config = dict(
    n_layer=9,
    d_model=64,
    n_head=2,
    n_kv_head=2,
    head_dim=32,
    d_mlp=320,
    vocab_size=4096,
    activation='geglu',
    norm='rmsnorm',
    norm_place='pre',
    norm_eps=1e-06,
    positions='rope',
    rope_base=10000.0,
    rope_fraction=1.0,
    qk_norm=False,
    attn_scale=0.177,
    bias='none',
    tie_embeddings=True,
    parallel_block=False,
    init='normal',
    init_std_qkv=0.0531,
    init_std_o=0.0125,
    init_std_up=0.0531,
    init_std_down=0.0056,
    optimizer='muon_variant',
    lr=0.00968,
    lr_mult_up=0.779,
    beta1=0.93,
    lr_head=0.012,
    grad_clip=1.0,
    warmup_steps=200,
    schedule='cos',
    final_lr_fraction=0.03,
    batch_tokens=16384,
    seq_len=256,
    doc_mask=True,
    train_tokens=126300000,
    steps=7709,
    dataset='wikipedia_en',
)
Each number is 500 + 50 x the weight over its row's rms, rounded and kept within 0 to 999. Layers, rows and columns count from 0. Numbers have three digits each. The size before them is the row's rms in percent of the matrix's.

# up: layer 5 MLP up, 320x64, rms 0.235, rows 242-255, columns 0-63
# down: layer 5 MLP down (transposed), 320x64, rms 0.132, rows 242-254, columns 0-63
# gate: layer 5 MLP gate, 320x64, rms 0.246, rows 243-255, columns 0-63
up242 099:499521507435454500411484568480534511449513460451498494490474409488503516458400520459600441554542454587485457544604471471406562458458467493446487373479563487444536420538457448529507486446463470
down242 100:504386510611475531453478568577558489521547583492563541551516545434534458511432410535482543507538507527525367514481524497487578554565483567534427456458541536495526421495451481531472547526568478
gate243 069:592483453461587497676494469521486511535559495477451511434407472490525506445506513517574536401543510456533487469575475530419524484477486481526610449469538514504524516452525533441555543416508431
up243 072:538644483501538455529590482479477471534529444426579514464440509516506458507542550589590451382426476513546527485550528469497510462527483523520462524416460448432538542520576510562455510502557593
down243 071:471595457439518447610529492549497472499538465410452480473535502454545530483499599540462410445519421455532539449468527457343508553489470520505486457458589557396550530507509530529487545519499473
gate244 093:470439484567439472507472442509547467494465486547517448534541390447549503446413533504425558491473489433499510463347475544506528522542514468495466441577444486498494412540489410396576476514432474
up244 103:485486493409511511479399443611566577474525447447552533514511504426539483582508517488515385470503478561517543526575499562532553554410494480512535450499472440612486482503537599506553534428480531
down244 097:420519561530497502560511402451483515533572553485501501480513415604452535468471586536503436530567492479527426531522437424421435415432503503417417512466497471495463453500577513593549486541537522
gate245 118:518487613442562530565541498541467542591494551453501436441487544483478495456512594504532441478601509527487480416552555608531527509474455557435430385510479506474429545501452474442469431506539518
up245 096:441475473516505572494450558374536501499476499451513463507545431498466495546530439593568489502502498363418459480531560522511422468438526449462583482501510524389555434472613491449516516508533516
down245 105:500508535412552528519500466524436483548512511524533468341449501491464473513547560554478510493559588549545435452465526546436432503453488586589451524454453472423475549396498482406471447546526482
gate246 089:525542590517515488433507545536543546515559477557452538569519513533589467531486557522505547551516506448519631425441488480598524634585485519447458498560528440511513505498439609530560465506484501
up246 108:487455542554402471467514538538470469437543457598550527637484458512585452515484426536586545477553525539486506443498500467464531548553395516537524441460474438553422459582548526478512549448483449
down246 098:515545445445552528477517470494487471541456530412535469372486469430460553472518480538415525502439458422534496535541478512475528311439557455529580518537549577496504465502480492534449470562525552
gate247 093:476451481499487532521474445522545554447440474576577489420438440639480473485503502512421446495454556534395453485547456502438512511454549508484504484451559513449569567481475548510508628464463596
up247 092:452447467563371472519531495443474542590533434535469490483561518478508558535506492505495525453562481637472379591506546533476568449433519481465473527553481569510440535517464411560467551525532509
down247 088:495429418545496537525550536594443547504470557585523541546524524409541567562530522407425520547430479539516460552527502462479545466470546539439522521544435465562462584465392457567478556453473477
gate248 083:465475516493593481538521451551506459486492526446502456516507498490481553512477491496557439461566616493501519387487436517448596548426473576547515471544554659523460621500545476573477505482527515
up248 093:544538483570521603466325538402552577484459577524541506429537442473544517470440549456510508478470467474494476546514481565498515530534444551516532483554375474478507470572441507517471495458543446
down248 083:521442544497553447512610543480488481567465487464476488470432549539437441422470380489451506555513626524525424482439448462494475530547557463554453540488540523499528457390569528536441514456443555
gate249 093:514434538507500489532469471477350504563393481546524482526501467540442500499488577504572454439470461508466392490510497398541550506469430502540483406495549396476562505471477504514577496491603444
up249 090:429440521437447541560534439487511523473406465588544483498428542460397475490525559432477502443456514547504514503553479454367489583516482419547448509545505466465475491446590509395493464477436508
down249 093:433522550389519471482484575511528552472525470488505539500544544447587456503485518518500480413452411478464536470539550538515437599609539500439560536516480479526537431354542510541485411448472495
gate250 112:558449460557449505464442509486452548517564431424502526562539501532470457497460524542488497490560574497432521510531544497551426559526491549312592518554556583515494498508510390476487538505515437
up250 104:488415368438478587510479504492535530459539531526547454525466444505443395537476442568430507463501499423529516534497448531493458371482479415477508562570474533480509499442587494544589530440514521
down250 097:443521483493495463450483573507488545468476391451528513502482534517401441547438515584460537519598531494412512505531477475488475375413507585372534461513436554508489482459428481424476515556504497
gate251 078:465514544526498499481593571429492481400563435541515340506537463516433516565551440477492464494553543443412543484464518448413491473584535448511493521526426564543458513503395463528505515526529509
up251 081:528615510578506477508506560451544552500498470510545531477539486422398470460485481428573424543487473452540539473523378445498446503546503435585442421502520489497537454482488437574401473449424480
down251 081:501443456530541543507417451500456500502433516449456518518445647462558500420555501546425561427502550513491429514535504573502526414430500480490577614500529461501457479428490555413505500490576497
gate252 069:467386568492467433471404443522455454473508492482461469487479455416522521483528532459500434476548499441510462440456553550597580576550464482522530469420563519643471411549465490511550537502468505
up252 068:537586572569452509511620548531519500534488544540434520441465529531551514603474491504582550577553469484443526525501467448488412427494538520476476479642556500456538532518499503513413409502478546
down252 081:499426471534494472508424483484503508523523434522500432538533502492445492388447566542391404476490475537563577543525483609449565470531521515504524531373510510514465459451470563424592561497526444
gate253 101:489558488474557539469525534457452452565478565464506537544522484426384523561457454648596490413432462462453612502488583520519489489521521564493446490498602497475502415495551493461484482493492493
up253 092:455409548500482546542546441497458501517587539540381522470481447502541453430499523505400421555566561459559452490411421544514558517509488576497470448498350439512507484524493486496452527484525536
down253 103:618499468539438475565517489623441495483498536470484491445496515471532511381506484450481423512570594555491461580441531462524478483475441568556526433504503557440558599471518551470534583484496547
gate254 117:470420530487618539427462527523465554470455491536585487456463477486454426506454524469444540606500427511491554577487423524488437507557423546497446489475524449549459452490542407563486466386452518
up254 107:537438534547433522601436481495495530501535512518515544495520597536471508519528529464535551508510496576377478559491482430576479435604569470565510535478583443483559432514570561540528486575433432
down254 115:548494532439462487532546455458418460460434550473475490448566534442461524516498579474439567554463461507544502468542545394487545408435507514482474538566535531483441476348443544450534434571527552
gate255 110:445508529499483538474552493495486524459500463503443543394497504436488573512573569578540633592493530488578486416443443464561566560562586553461448535498502498537563525496446520451482510573525577
up255 112:518575580486428524565437483472453529477535529484454545542544540441575619437505484461466558485484475520562507485486453446507486497484579517525433472523609500469549444515509561514442564566370590